config.toml
activation = "swiglu"
norm = "rmsnorm"
init_std_qkv = 0.0397
decay_fraction = 1.0
Each number is 50 + 12 x the weight over the matrix's rms, rounded and kept within 0 to 99. Layers, rows and columns count from 0.

# layer 3 MLP up, 576x224, rms 0.0567, rows 11-52, columns 112-167
60 39 50 45 47 51 48 45 36 51 47 42 49 66 40 55 54 50 56 38 63 35 51 41 50 49 62 60 46 49 43 45 64 45 41 66 65 47 45 45 56 51 43 36 45 74 41 48 58 39 38 45 54 81 53 42
69 39 33 63 66 69 55 63 45 53 42 53 54 74 59 48 47 49 48 53 68 69 39 49 51 79 34 41 35 44 65 63 40 51 54 74 72 39 57 79 59 48 58 48 58 41 49 34 64 54 57 42 57 44 46 30
65 40 46 36 50 39 75 38 55 60 26 80 41 38 57 35 51 48 52 38 25 49 41 43 35 38 36 45 50 60 65 62 51 28 45 62 36 22 21 67 63 55 49 59 78 42 42 46 43 60 24 57 36 54 72 65
50 57 43 66 52 47 52 47 56 46 44 52 49 39 42 56 46 52 58 38 67 55 40 57 57 38 80 39 39 70 56 38 29 55 57 40 47 46 56 56 47 26 31 66 58 33 41 45 55 52 58 43 48 77 73 56
31 26 54 52 44 47 50 50 61 56 32 36 53 55 42 51 52 56 76 41 79 76 65 54 66 63 35 37 58 48 59 44 46 29 32 57 47 58 55 66 35 70 43 42 49 27 43 30 38 52 46 42 56 44 70 47
58 47 50 59 69 69 55 73 53 45 65 72 51 49 36 52 48 56 51 69 45 51 67 46 41 56 46 51 71 57 65 66 52 71 36 41 30 40 65 32 58 43 40 61 69 26 50 42 32 67 43 71 46 28 67 41
59 50 73 40 50 47 65 48 47 58 47 42 78 48 60 50 59 65 50 45 62 58 46 38 33 59 48 28 32 54 55 53 46 29 52 40 47 75 57 31 67 53 41 55 68 48 76 35 47 55 58 70 43 58 61 50
25 48 47 37 75 58 39 62 47 61 44 34 59 67 34 35 43 82 52 48 45 59 68 39 31 36 61 67 60 41 57 36 51 52 57 51 60 43 44 57 50 36 53 31 49 49 56 42 45 53 14 47 36 46 28 66
17 33 38 46 49 49 32 50 51 45 53 56 42 35 73 44 55 57 43 60 44 53 56 70 47 69 61 37 70 62 33 33 27 59 54 44 53 54 26 40 55 52 79 66 46 54 60 65 73 54 27 36 39 52 70 57
69 67 52 55 37 38 54 53 18 56 45 63 26 60 71 51 32 54 42 46 33 31 57 43 32 41 36 37 69 50 45 41 39 14 38 76 48 35 30 50 40 45 62 56 31 39 42 27 38 30 46 61 61 34 43 55
54 31 47 37 46 49 70 18 65 55 34 54 59 47 51 27 68 47 44 24 36 49 55 64 58 54 55 36 39 56 56 37 47 62 56 37 55 33 49 48 41 34 38 68 43 24 51 54 34 47 32 47 65 50 45 66
52 52 47 49 51 53 43 39 39 43 60 50 44 49 59 50 69 47 50 37 60 47 22 36 34 78 44 56 77 58 77 56 62 48 48 47 65 39 35 54 30 41 83 48 55 34 40 50 60 37 48 61 51 43 53 58
49 55 60 37 28 74 28 39 39 38 53 59 27 54 50 45 42 31 52 54 38 45 59 44 31 63 30 45 65 53 74 48 52 41 64 46 61 51 43 61 47 65 38 48 72 85 67 53 48 47 41 55 59 53 47 54
49 34 42 54 60 66 40 51 61 48 40 45 40 40 49 35 37 44 55 43 62 47 58 58 48 49 49 50 54 35 60 52 51 73 43 42 54 66 56 39 56 72 46 37 38 66 62 39 58 58 59 65 37 60 62 71
59 62 42 67 58 35 59 59 56 49 56 60 61 39 39 52 26 50 56 62 44 49 44 43 60 61 44 29 46 35 41 36 32 62 65 52 39 60 61 58 74 50 49 42 56 44 30 41 53 32 75 58 53 66 43 63
39 56 51 60 26 24 52 39 70 40 43 59 43 42 44 42 52 48 59 31 45 36 67 53 28 66 47 56 32 46 44 49 21 57 51 40 62 36 42 53 64 46 49 42 42 45 45 54 40 42 36 29 56 68 49 57
60 46 51 63 56 57 67 49 69 45 21 53 44 75 55 53 36 47 42 64 35 23 63 66 27 62 60 50 42 72 35 55 72 37 52 26 45 58 56 40 34 62 68 50 39 50 61 58 43 49 55 53 70 46 79 70
63 51 45 45 46 58 30 39 77 53 61 67 43 53 50 57 63 44 30 50 72 35 87 45 45 46 53 65 56 24 66 37 50 50 46 36 44 49 44 71 43 42 51 47 52 47 46 58 32 42 48 61 60 33 39 78
48 59 26 80 36 69 36 38 51 48 71 54 41 66 36 42 48 39 54 41 57 23 53 58 52 58 59 40 56 58 53 64 72 59 61 63 61 59 39 48 51 52 49 46 65 58 38 64 46 43 60 47 51 39 57 53
46 47 24 18 70 42 57 43 67 69 25 60 63 47 26 43 54 43 63 71 59 52 48 57 48 22 40 39 42 44 62 51 62 57 50 22 51 41 44 63 51 75 52 75 54 45 59 42 52 49 57 65 40 46 60 75
37 40 50 52 64 45 54 52 61 49 57 64 57 20 54 64 51 69 53 35 36 44 52 47 53 72 57 33 56 45 48 60 36 56 42 40 56 21 44 48 47 35 40 52 24 50 82 37 40 41 48 27 46 45 52 58
43 45 47 40 48 53 50 39 55 51 53 49 53 36 43 34 42 57 49 56 66 67 58 51 48 74 63 53 50 48 45 52 53 48 59 57 61 58 60 57 53 54 43 60 58 47 59 28 53 30 71 34 32 45 68 45
73 58 19 60 50 45 51 50 51 49 57 41 34 62 44 54 39 46 60 35 41 58 54 39 52 59 57 44 43 60 36 46 59 52 40 51 57 33 40 67 44 38 30 39 57 44 70 45 59 68 58 42 33 50 53 47
39 41 68 54 45 40 47 33 76 49 51 44 33 52 41 45 50 61 64 42 50 46 25 46 18 45 56 44 48 49 56 62 41 50 24 48 48 57 46 65 45 40 47 62 47 33 36 58 56 83 36 47 54 40 53 65
62 62 65 57 40 43 47 51 56 31 44 44 55 65 52 30 52 52 55 51 65 64 74 40 70 69 45 46 61 25 70 31 60 43 71 47 66 36 57 45 48 40 35 39 69 45 38 50 69 42 21 54 48 48 52 51
49 47 45 56 44 47 57 62 43 43 37 49 52 45 41 27 45 70 48 32 48 50 48 58 81 50 64 50 54 36 57 47 24 72 23 45 29 45 44 58 67 53 63 46 57 52 41 40 35 62 41 57 51 56 74 66
49 39 33 55 56 55 56 86 29 55 57 50 51 38 49 48 35 58 68 33 60 44 62 41 40 44 52 75 62 51 58 46 58 48 71 40 58 56 52 55 47 53 39 58 52 32 48 37 60 38 35 21 55 69 48 39
64 42 57 33 52 62 54 47 33 35 63 64 58 27 51 49 35 48 77 30 59 42 77 28 57 44 32 46 50 59 66 52 61 82 43 59 58 58 45 50 39 63 63 39 43 41 62 44 56 77 42 64 44 43 62 46
34 63 64 50 33 57 60 56 30 33 69 44 60 55 44 57 48 55 88 66 41 64 59 74 50 58 53 67 45 70 49 34 53 32 55 46 62 42 68 43 56 37 27 47 39 17 47 48 45 54 52 43 52 50 52 51
40 61 43 44 69 25 43 55 32 56 55 42 45 46 67 55 47 58 53 45 64 48 41 50 55 57 57 54 23 39 42 49 43 37 44 42 47 51 51 51 55 52 70 57 41 58 49 32 49 50 31 42 69 46 47 66
59 54 60 13 47 34 59 82 55 54 44 43 26 46 58 55 53 49 63 56 43 74 57 44 36 51 69 32 46 72 42 51 43 50 42 67 32 46 31 55 61 66 43 52 48 52 46 67 49 46 36 54 49 43 62 63
52 55 30 38 39 61 61 59 43 33 66 38 54 55 26 59 48 47 61 44 55 40 54 47 40 72 35 49 38 33 44 38 45 38 57 29 33 38 53 54 39 38 43 50 46 72 43 47 53 55 37 29 39 78 43 47
22 66 52 41 35 53 41 62 49 38 43 35 55 39 83 40 60 34 50 71 55 57 60 40 62 45 31 70 65 48 49 61 61 70 50 50 64 56 52 20 42 46 62 44 74 34 45 58 67 25 49 53 46 42 46 46
56 64 76 27 50 59 39 46 48 53 53 53 66 47 54 63 27 60 64 42 68 36 56 46 45 59 55 44 53 27 32 39 38 54 56 39 23 56 28 48 40 68 54 62 49 18 45 33 45 44 48 45 68 65 51 33
50 41 66 44 50 42 35 31 41 29 45 54 36 65 53 38 66 49 48 55 29 68 51 54 47 47 63 52 56 62 56 44 40 34 43 46 37 46 48 55 58 66 33 68 51 48 38 40 44 70 56 64 62 58 46 57
35 73 53 67 45 53 50 34 27 44 59 49 33 55 45 59 64 54 53 45 71 47 53 39 38 38 69 29 63 38 46 35 51 65 43 59 54 47 57 64 40 56 54 33 56 48 73 50 43 14 39 54 40 73 40 37
59 30 33 45 53 49 61 52 49 32 44 60 18 55 52 44 47 47 29 39 42 69 44 61 38 55 63 44 60 61 27 71 32 53 92 45 52 40 38 43 25 42 20 49 52 53 41 55 54 29 51 48 68 52 75 53
51 65 67 65 56 23 67 59 55 37 55 53 52 31 52 47 56 48 60 22 46 37 30 52 40 60 51 60 56 70 41 64 58 37 39 68 71 81 55 47 67 33 52 37 39 56 59 46 54 42 58 40 48 38 78 54
50 57 55 52 70 56 36 39 53 60 55 56 43 57 61 48 43 42 55 63 66 48 62 41 45 56 43 56 62 53 38 67 50 33 46 59 52 26 51 52 43 70 52 27 66 53 42 45 71 45 50 55 57 39 35 41
38 39 30 73 41 62 52 38 36 36 53 61 69 45 43 45 58 35 64 71 36 52 35 53 64 67 51 33 46 54 68 58 35 59 49 19 55 28 35 48 57 32 53 52 43 44 63 32 46 49 66 70 33 59 48 41
50 45 66 33 84 40 32 59 37 65 51 75 42 57 60 55 27 60 56 44 64 50 50 75 58 36 45 55 49 44 50 63 45 60 67 47 68 58 53 43 37 49 50 54 66 69 77 34 47 56 58 43 43 39 67 67
56 42 52 73 47 67 61 27 65 52 58 56 34 45 55 48 38 52 38 48 51 58 38 49 14 50 55 24 52 37 39 31 60 48 11 43 37 26 28 31 81 71 60 47 37 65 45 49 62 76 57 58 35 29 11 40
# layer 3 MLP down (transposed), 576x224, rms 0.0568, rows 11-52, columns 112-167
52 55 71 47 25 36 59 45 57 39 46 31 26 43 40 63 62 42 71 76 39 41 48 47 74 57 47 57 41 51 55 47 36 67 38 37 59 42 69 65 70 25 58 41 67 55 60 43 45 53 47 55 35 53 43 30
43 66 49 45 51 45 43 44 45 69 55 46 52 44 63 33 65 58 57 61 37 50 41 27 73 46 24 53 52 54 63 55 47 50 65 26 67 56 50 63 56 47 34 63 57 64 57 61 39 64 38 55 49 55 52 40
60 40 40 61 53 53 63 49 58 40 62 62 31 29 46 43 36 59 31 44 28 44 47 58 65 61 68 53 36 44 60 45 42 46 72 61 60 42 32 26 49 48 35 49 58 81 36 54 41 57 59 63 48 31 54 49
46 48 46 54 46 47 42 38 59 46 45 53 56 74 57 44 73 44 48 57 21 34 61 36 59 52 50 53 68 30 34 35 52 62 28 57 56 64 37 35 67 46 52 53 56 68 32 58 69 51 48 56 56 53 28 36
46 32 66 36 66 35 55 33 32 57 53 37 50 61 51 07 59 51 51 74 32 28 45 44 64 53 52 66 39 50 55 43 57 36 53 51 59 57 40 49 52 47 44 34 60 49 55 57 55 49 26 67 57 59 65 35
64 33 47 44 58 62 61 49 38 27 51 36 50 70 53 32 41 55 30 39 78 44 74 33 46 53 61 47 40 52 49 48 31 36 80 60 53 63 48 52 54 47 53 58 64 47 31 58 55 49 34 58 68 54 70 61
52 55 48 54 35 55 51 53 56 62 53 41 31 71 57 42 46 36 31 48 46 13 41 58 54 36 43 59 42 47 53 71 60 37 37 50 24 70 60 38 53 50 47 39 40 46 38 21 52 55 73 62 35 55 52 66
28 57 33 67 55 60 60 41 59 47 34 56 53 68 36 49 58 66 38 43 48 33 57 56 45 23 52 49 61 57 41 48 47 49 39 41 31 41 45 41 57 39 65 40 37 48 34 40 50 71 52 61 53 43 40 63
65 40 44 53 57 39 71 52 60 55 52 62 18 63 57 52 63 59 57 60 33 70 54 54 32 65 41 59 46 47 47 47 44 63 30 33 46 45 60 55 54 69 38 32 44 61 53 47 44 58 49 43 61 48 34 46
52 55 55 40 46 60 37 47 46 44 36 51 58 45 54 47 59 56 52 37 45 34 84 43 41 44 57 65 57 54 37 55 65 54 62 50 54 63 55 42 46 30 21 40 50 41 69 67 74 59 41 51 53 49 79 63
55 89 42 57 37 52 75 47 34 44 51 46 43 58 34 73 62 42 62 56 54 45 60 27 20 67 49 48 47 34 45 51 58 42 34 59 47 45 38 28 33 43 39 64 28 49 55 47 36 55 24 56 28 58 42 49
70 76 81 44 53 40 36 57 49 43 63 52 37 60 53 44 54 54 33 54 49 62 40 48 70 52 43 17 53 54 49 54 47 51 42 59 42 49 64 52 39 52 51 50 38 35 62 46 54 32 54 51 47 54 59 13
63 59 53 57 53 55 41 50 70 60 47 62 50 51 67 43 39 53 58 67 50 25 59 60 54 54 50 46 50 49 41 60 58 55 41 47 55 33 44 39 79 48 55 35 51 71 68 59 53 57 58 51 41 51 51 33
54 28 63 33 46 58 49 66 54 53 49 37 52 50 53 49 63 47 82 46 40 52 60 71 44 37 45 29 60 46 57 57 53 42 43 52 52 82 38 43 47 43 57 65 28 46 61 37 75 36 47 40 69 63 51 53
76 59 66 53 22 54 43 47 36 59 38 51 37 33 63 45 62 47 61 51 55 83 72 49 65 52 52 55 36 48 65 45 67 64 61 35 46 58 61 45 67 37 43 70 46 50 50 51 43 64 27 69 40 55 54 72
50 58 62 38 67 62 58 43 68 44 54 32 40 66 43 53 68 55 43 44 59 44 58 53 47 52 56 48 62 41 51 44 65 38 53 43 58 77 40 28 65 71 63 47 56 22 31 39 66 64 54 42 38 67 57 56
26 42 45 45 48 45 44 61 74 50 41 63 21 42 57 46 50 44 40 70 44 49 56 50 45 54 68 44 45 35 23 44 54 67 53 28 58 63 51 50 40 65 28 45 65 53 77 57 41 40 43 63 48 59 76 55
23 59 60 48 37 46 56 48 52 57 53 54 35 46 53 47 46 42 45 44 49 48 55 70 57 54 66 48 50 50 36 43 32 49 48 33 56 50 41 49 46 51 38 72 56 56 56 30 57 55 38 46 68 58 54 33
65 32 49 42 52 44 60 56 41 35 53 39 28 37 70 28 43 44 52 46 66 30 49 45 46 44 68 77 33 26 32 57 40 41 63 61 33 68 38 51 35 51 68 54 51 62 50 46 52 57 65 63 68 46 31 38
52 44 36 70 32 61 63 42 28 63 72 49 41 56 28 69 57 38 52 47 61 40 59 54 28 59 61 48 23 40 23 44 37 45 44 51 43 46 58 42 53 45 19 31 27 44 44 54 45 39 38 45 66 45 46 43
36 31 65 35 38 64 42 44 52 42 44 36 68 73 49 45 47 54 59 47 51 66 49 53 38 55 42 56 39 39 32 48 38 32 56 48 40 50 55 37 71 51 63 43 48 73 50 62 62 58 35 40 57 48 65 26
61 38 52 32 45 44 32 61 73 36 42 48 30 57 55 57 36 40 42 50 49 54 69 55 64 48 43 63 50 71 52 65 59 65 61 43 60 55 79 44 41 64 44 63 45 64 77 41 65 45 42 49 62 46 49 53
32 39 33 16 44 50 38 41 32 21 54 54 61 35 64 49 33 48 76 57 45 53 55 57 58 44 46 73 54 37 29 35 49 46 49 41 51 79 63 57 47 31 51 53 32 53 44 64 50 46 46 50 39 47 48 58
58 47 41 39 57 27 40 27 65 41 52 54 29 49 33 43 67 56 45 42 79 52 60 55 51 28 34 40 44 66 32 69 25 29 45 69 21 51 67 37 23 27 52 35 64 45 53 57 39 60 70 54 57 54 45 39
45 27 56 61 33 60 55 17 30 39 42 61 66 45 26 44 64 37 75 31 65 48 61 65 52 42 59 45 37 58 29 32 54 33 58 58 40 49 47 47 53 26 28 72 54 63 50 33 54 41 52 58 47 49 35 48
49 29 57 51 34 67 47 55 49 55 62 58 58 57 57 46 37 62 53 49 57 39 76 29 41 46 60 48 43 64 35 56 45 53 44 44 46 47 51 48 47 50 60 53 51 30 64 59 50 49 57 50 53 47 38 65
63 52 65 54 63 67 43 41 55 56 69 51 54 61 32 42 33 54 43 54 61 40 47 54 32 44 46 43 73 32 60 42 59 49 43 18 27 74 64 39 47 47 47 36 70 49 45 46 40 44 34 50 53 39 35 66
71 35 66 47 46 55 47 78 48 53 44 51 38 51 53 46 50 53 38 48 42 66 59 41 59 45 33 57 60 55 35 52 42 64 70 41 65 53 45 65 43 58 66 27 42 45 45 48 47 44 59 69 27 43 47 63
61 57 38 34 63 37 40 37 58 38 38 50 48 65 24 52 25 38 56 36 42 58 54 51 46 58 48 61 37 45 30 61 42 46 38 45 30 31 39 52 68 69 33 40 40 33 62 44 45 61 46 70 57 71 39 60
53 40 44 51 41 42 49 64 45 55 31 60 53 48 37 60 64 48 64 66 47 40 67 33 55 59 52 41 39 52 43 52 50 47 35 37 54 37 34 59 64 51 57 33 51 47 55 43 47 18 24 56 61 40 41 50
46 35 67 48 56 62 33 60 49 55 66 46 64 64 53 52 43 52 44 36 39 51 42 68 67 49 41 51 58 47 49 51 50 54 40 71 46 45 36 62 35 52 66 55 30 73 53 81 54 47 42 65 43 52 68 47
62 68 44 40 48 40 46 40 39 65 46 67 45 62 51 45 57 37 47 58 74 48 60 32 38 42 36 47 37 44 48 42 58 46 59 46 42 47 41 59 60 50 61 51 49 46 54 36 56 30 47 43 35 58 44 63
59 75 68 64 61 32 29 33 57 41 65 58 44 40 69 59 57 38 43 46 48 49 56 57 54 64 63 73 52 33 32 50 46 59 84 58 33 31 55 36 44 61 26 73 53 46 39 65 31 42 67 57 36 47 48 49
39 51 57 44 68 59 31 54 48 43 64 60 65 44 51 39 34 57 31 48 52 55 49 57 61 40 18 58 62 51 64 52 46 62 34 63 46 59 47 78 59 71 55 46 54 45 81 43 49 66 43 42 35 44 49 59
27 44 65 45 45 60 47 48 35 60 39 48 77 43 48 63 46 58 43 36 66 43 26 56 34 46 44 42 43 55 53 55 30 42 43 54 57 53 43 56 40 52 43 35 36 63 59 42 65 58 57 54 50 54 43 36
39 57 59 55 55 47 47 62 64 47 48 40 58 52 42 52 32 38 40 42 36 57 50 51 58 52 50 47 41 51 63 37 59 51 48 37 43 52 47 51 58 44 48 44 42 51 37 40 43 47 58 37 39 47 64 36
47 46 59 54 48 55 48 43 62 33 53 44 41 53 52 51 43 47 38 63 58 49 54 33 38 46 64 48 34 68 48 42 39 39 59 35 58 66 79 43 40 48 70 60 43 28 42 44 57 38 53 29 42 62 47 48
35 41 58 59 54 42 47 34 44 41 59 41 42 46 56 45 28 69 61 46 42 43 50 39 50 24 59 57 70 54 55 42 57 74 26 45 47 48 52 34 32 65 46 72 24 49 50 46 46 77 59 77 53 48 47 37
61 53 54 17 70 31 46 66 43 43 53 59 42 53 27 53 41 38 41 53 70 68 58 67 50 29 53 62 56 34 81 52 52 28 50 73 49 66 56 58 60 43 58 45 38 53 53 62 57 64 63 44 66 48 45 39
50 64 61 54 34 56 37 75 44 38 42 57 66 50 48 60 62 29 41 71 38 51 53 48 77 54 70 26 19 42 53 63 59 43 72 38 41 54 39 47 47 58 35 57 50 55 55 65 49 55 53 36 01 49 64 36
50 58 46 49 61 49 63 64 28 64 62 48 64 51 51 31 68 40 61 35 62 47 49 58 30 41 23 54 63 53 20 70 35 47 49 62 43 47 40 65 67 55 35 24 51 41 58 61 67 33 53 44 36 58 37 48
68 33 65 42 63 62 32 74 44 69 43 42 37 59 19 59 48 45 45 41 49 49 48 41 56 44 33 48 47 40 48 85 49 58 45 52 48 49 58 41 47 38 54 26 48 57 60 59 54 55 43 69 52 58 75 41
# layer 3 MLP gate, 576x224, rms 0.0568, rows 12-52, columns 112-167
55 55 61 49 62 50 58 49 51 47 38 51 57 42 76 42 46 56 51 66 24 34 57 40 50 57 64 38 56 54 60 47 62 32 60 48 47 59 63 72 63 53 48 51 36 64 32 38 51 58 64 45 49 43 50 62
51 59 42 52 62 62 66 47 39 40 58 57 55 26 44 70 51 39 32 48 56 29 62 59 55 45 46 54 60 55 50 48 35 44 37 32 52 48 49 71 56 67 43 39 48 48 46 57 32 63 66 43 84 46 63 56
63 62 66 53 29 58 51 55 79 61 24 32 47 22 54 50 45 38 70 54 72 40 53 45 54 52 55 45 24 36 67 70 73 69 36 52 32 39 52 39 31 34 57 56 53 59 38 62 48 50 47 55 56 54 73 62
61 59 52 59 59 36 67 35 51 51 56 57 50 41 60 41 65 37 44 50 23 46 53 25 32 29 41 66 54 56 51 47 73 62 56 52 54 73 29 62 41 27 59 55 52 63 59 70 37 47 41 41 34 44 39 53
55 46 37 55 58 49 59 32 55 41 65 20 36 36 67 40 35 54 41 52 38 38 40 52 51 37 48 48 64 59 41 66 49 37 35 38 63 34 58 41 39 32 51 23 72 49 52 50 33 63 38 54 56 74 61 55
49 38 44 60 38 62 65 51 58 70 63 54 52 48 58 36 49 44 29 47 47 59 35 51 41 53 54 45 45 38 49 41 46 54 41 47 38 58 48 42 48 52 36 75 48 54 50 43 45 68 54 61 26 54 48 51
46 52 39 67 54 40 39 43 47 31 54 46 33 61 64 47 57 60 58 60 39 68 47 33 54 37 57 39 50 57 43 70 65 58 64 72 80 29 44 61 71 39 72 45 68 67 44 62 57 39 36 65 31 67 47 57
35 49 68 65 43 51 61 47 32 65 57 39 58 55 62 83 22 48 31 46 59 57 46 47 48 58 38 49 63 46 49 55 62 43 41 53 35 49 55 49 60 33 48 65 58 61 47 66 56 17 50 55 35 26 48 70
50 54 35 42 77 50 67 31 57 44 56 30 67 68 36 49 62 37 66 36 45 50 53 54 88 51 35 50 53 41 40 59 69 39 47 68 49 53 45 53 63 47 66 60 48 73 60 66 57 54 56 55 45 32 55 69
63 51 48 58 43 68 85 25 45 68 60 54 41 44 61 50 53 44 34 64 47 48 57 68 30 45 69 32 36 28 51 55 28 66 55 42 54 60 69 56 22 57 65 43 52 62 52 53 39 71 54 71 27 47 44 62
38 53 52 52 76 47 29 28 28 44 39 82 40 57 57 42 53 39 60 37 57 43 54 60 63 61 15 59 70 64 56 43 34 61 51 50 55 31 45 60 37 52 40 45 46 26 55 41 44 51 50 67 75 32 48 44
69 42 61 38 53 49 49 67 58 52 60 38 44 54 29 82 25 47 47 51 66 52 48 42 52 39 38 51 52 45 42 65 69 51 60 53 51 56 51 53 48 58 73 51 38 58 28 58 60 17 56 46 51 65 57 49
50 58 27 41 60 50 63 33 55 51 28 50 36 51 45 47 44 67 51 51 54 50 42 48 46 71 66 53 34 34 33 47 42 56 68 46 50 43 51 43 45 55 44 46 80 52 58 49 59 53 72 62 58 55 44 56
50 64 51 48 65 43 54 58 50 43 40 48 34 61 67 67 50 41 42 55 31 54 35 55 56 38 40 40 44 53 62 46 65 50 71 59 54 48 41 52 62 61 57 46 66 53 47 56 49 56 41 50 33 63 57 52
47 70 60 22 63 28 54 59 45 59 76 32 54 52 70 47 36 52 42 55 39 79 65 37 50 35 35 74 32 42 57 63 42 54 53 48 50 55 47 52 42 57 43 69 56 71 47 22 48 46 47 53 36 62 50 40
48 67 73 55 50 65 42 23 41 60 13 52 50 53 60 50 18 45 58 47 62 17 61 47 48 64 56 62 53 52 62 46 40 27 57 68 65 63 54 36 40 61 79 57 31 45 56 47 62 61 58 43 61 47 29 64
71 52 51 65 44 34 40 40 50 47 44 44 13 66 67 47 55 55 66 36 58 66 52 51 70 30 38 36 58 51 60 29 43 52 38 28 56 59 48 29 46 49 62 49 39 72 46 46 56 60 63 88 53 62 45 47
80 46 61 47 40 33 64 67 45 42 37 50 56 53 60 45 61 49 32 57 43 76 62 64 39 49 30 38 32 43 52 58 49 49 33 46 48 67 37 28 39 30 53 49 37 51 63 40 48 62 47 63 58 57 32 51
36 56 58 66 60 47 50 70 47 54 51 49 66 58 48 42 63 45 58 49 38 59 33 39 16 56 63 61 30 45 08 59 38 50 53 60 50 65 57 34 37 61 41 52 19 46 44 55 35 42 42 21 83 63 56 62
43 47 53 50 43 43 47 52 46 50 62 51 58 57 48 60 39 41 53 46 51 60 52 64 34 65 45 34 52 47 72 65 51 64 41 58 52 36 19 40 19 49 37 45 51 36 49 46 60 41 72 46 52 52 55 50
46 59 63 47 32 34 46 51 31 39 51 59 58 28 53 59 59 60 77 62 63 76 34 56 79 58 63 58 43 50 45 69 45 47 54 47 31 41 59 43 37 43 48 36 47 36 44 46 40 36 56 30 51 27 34 49
41 46 51 69 69 34 50 46 47 60 64 41 44 74 41 51 57 48 43 83 50 37 42 32 32 66 56 51 57 64 35 37 45 44 46 54 44 45 38 45 58 51 49 60 20 42 43 40 60 79 57 59 50 56 58 42
58 47 59 28 39 38 52 41 27 48 48 56 21 22 41 66 43 40 52 54 65 47 36 46 37 33 53 54 75 48 67 54 27 64 56 67 58 56 59 44 51 60 55 42 34 40 45 47 41 57 50 52 30 49 60 45
45 47 61 53 42 43 34 58 49 26 35 70 38 40 43 39 54 37 69 52 61 60 50 47 54 41 41 41 60 37 46 43 48 59 49 45 58 70 50 35 59 37 43 52 42 42 55 22 68 80 47 61 64 34 48 37
53 44 65 53 50 50 41 47 52 50 57 70 57 67 49 37 73 46 22 60 51 46 40 50 19 60 51 45 64 47 43 67 53 41 54 59 69 41 58 49 74 70 48 52 45 40 41 45 30 22 49 47 72 45 48 52
38 65 57 49 34 42 29 50 57 34 57 33 58 39 63 46 63 35 49 28 77 59 40 51 64 53 47 60 62 55 43 50 40 70 50 41 52 28 32 30 46 66 60 68 32 65 63 53 38 28 54 54 47 60 27 59
63 29 56 42 47 49 47 47 42 62 64 29 41 63 56 61 49 51 56 40 33 53 50 47 36 66 42 73 82 57 54 38 65 54 33 52 40 45 48 52 28 42 31 52 64 60 64 47 44 61 52 58 57 21 27 57
56 41 40 66 48 29 30 55 68 47 28 39 38 37 45 45 40 79 49 30 38 66 37 51 59 41 45 65 72 63 47 30 44 49 49 47 45 49 58 55 47 50 59 56 37 62 73 53 65 58 58 40 58 64 34 80
60 78 60 61 29 62 42 43 45 50 56 57 53 32 33 40 33 58 50 36 60 77 51 55 30 53 44 47 72 35 51 35 69 41 58 56 67 48 39 32 44 46 38 38 24 60 70 47 39 52 50 26 44 45 40 54
57 57 44 43 32 22 68 55 67 47 57 53 26 62 57 54 52 64 60 50 52 53 67 51 60 44 61 35 44 66 48 30 29 55 42 44 50 25 46 69 66 72 53 68 54 60 60 36 58 63 49 71 35 40 58 67
50 50 87 48 39 40 69 42 70 73 70 26 58 46 59 48 57 61 41 39 45 39 33 47 55 68 43 35 44 51 57 50 49 42 42 39 46 49 47 53 48 47 46 52 29 48 74 29 47 45 59 49 52 36 58 38
58 66 61 58 48 52 34 16 47 44 54 57 44 44 45 63 65 46 49 45 63 45 27 60 23 76 40 63 52 45 59 50 46 36 43 40 66 50 40 53 47 53 64 53 52 70 38 61 55 54 27 53 57 46 33 32
46 39 56 60 65 54 43 46 42 57 52 35 21 54 46 26 54 45 49 48 46 60 59 40 58 38 47 18 55 61 61 30 53 46 28 67 65 46 28 58 36 68 39 64 59 54 45 62 11 74 52 13 55 34 33 43
57 49 59 52 38 55 46 41 66 44 55 54 25 59 57 51 86 70 44 47 39 66 63 32 69 47 45 46 48 44 45 51 31 50 56 49 56 51 44 32 60 58 50 54 55 49 42 52 52 44 41 43 46 65 59 56
61 42 43 48 50 68 47 69 59 58 49 47 37 67 57 55 47 58 49 55 56 63 48 77 51 41 58 64 43 49 17 50 58 67 33 37 43 57 68 54 55 60 32 58 40 59 40 37 39 78 56 43 43 43 41 36
54 49 57 64 58 64 46 70 64 59 51 50 63 64 27 63 58 45 62 32 63 57 43 57 37 34 49 46 80 43 45 54 47 56 33 61 49 53 54 40 52 69 64 50 45 43 34 45 47 35 71 63 59 49 57 45
57 40 47 45 37 60 64 62 53 61 56 40 45 88 60 58 40 45 35 47 65 50 52 29 38 40 41 43 51 31 32 47 71 47 26 43 34 56 38 50 54 47 55 26 62 48 57 87 53 45 72 53 56 30 43 43
56 73 62 35 47 58 50 55 34 50 42 61 48 41 46 45 46 50 75 44 33 48 40 35 40 45 52 46 51 46 53 42 35 40 56 24 58 50 36 51 44 56 58 72 53 55 60 33 28 47 59 54 59 48 22 65
42 61 44 70 33 22 71 78 46 48 51 57 55 32 57 58 47 35 58 36 49 41 63 58 60 48 47 55 50 74 41 46 38 36 43 61 38 52 59 25 46 68 17 68 55 35 66 59 43 36 66 37 40 56 45 37
58 55 11 40 25 42 62 57 34 67 54 55 22 53 49 47 36 60 47 62 30 30 37 32 47 75 58 56 39 55 55 34 42 44 77 58 30 57 54 50 58 35 41 56 66 49 55 59 57 58 66 63 36 45 54 42
41 65 62 47 67 41 66 65 35 61 61 59 49 40 69 77 28 59 74 28 65 52 59 53 62 59 62 44 67 47 37 33 26 60 41 58 57 70 59 61 51 45 48 60 22 41 36 40 56 67 62 58 26 35 41 39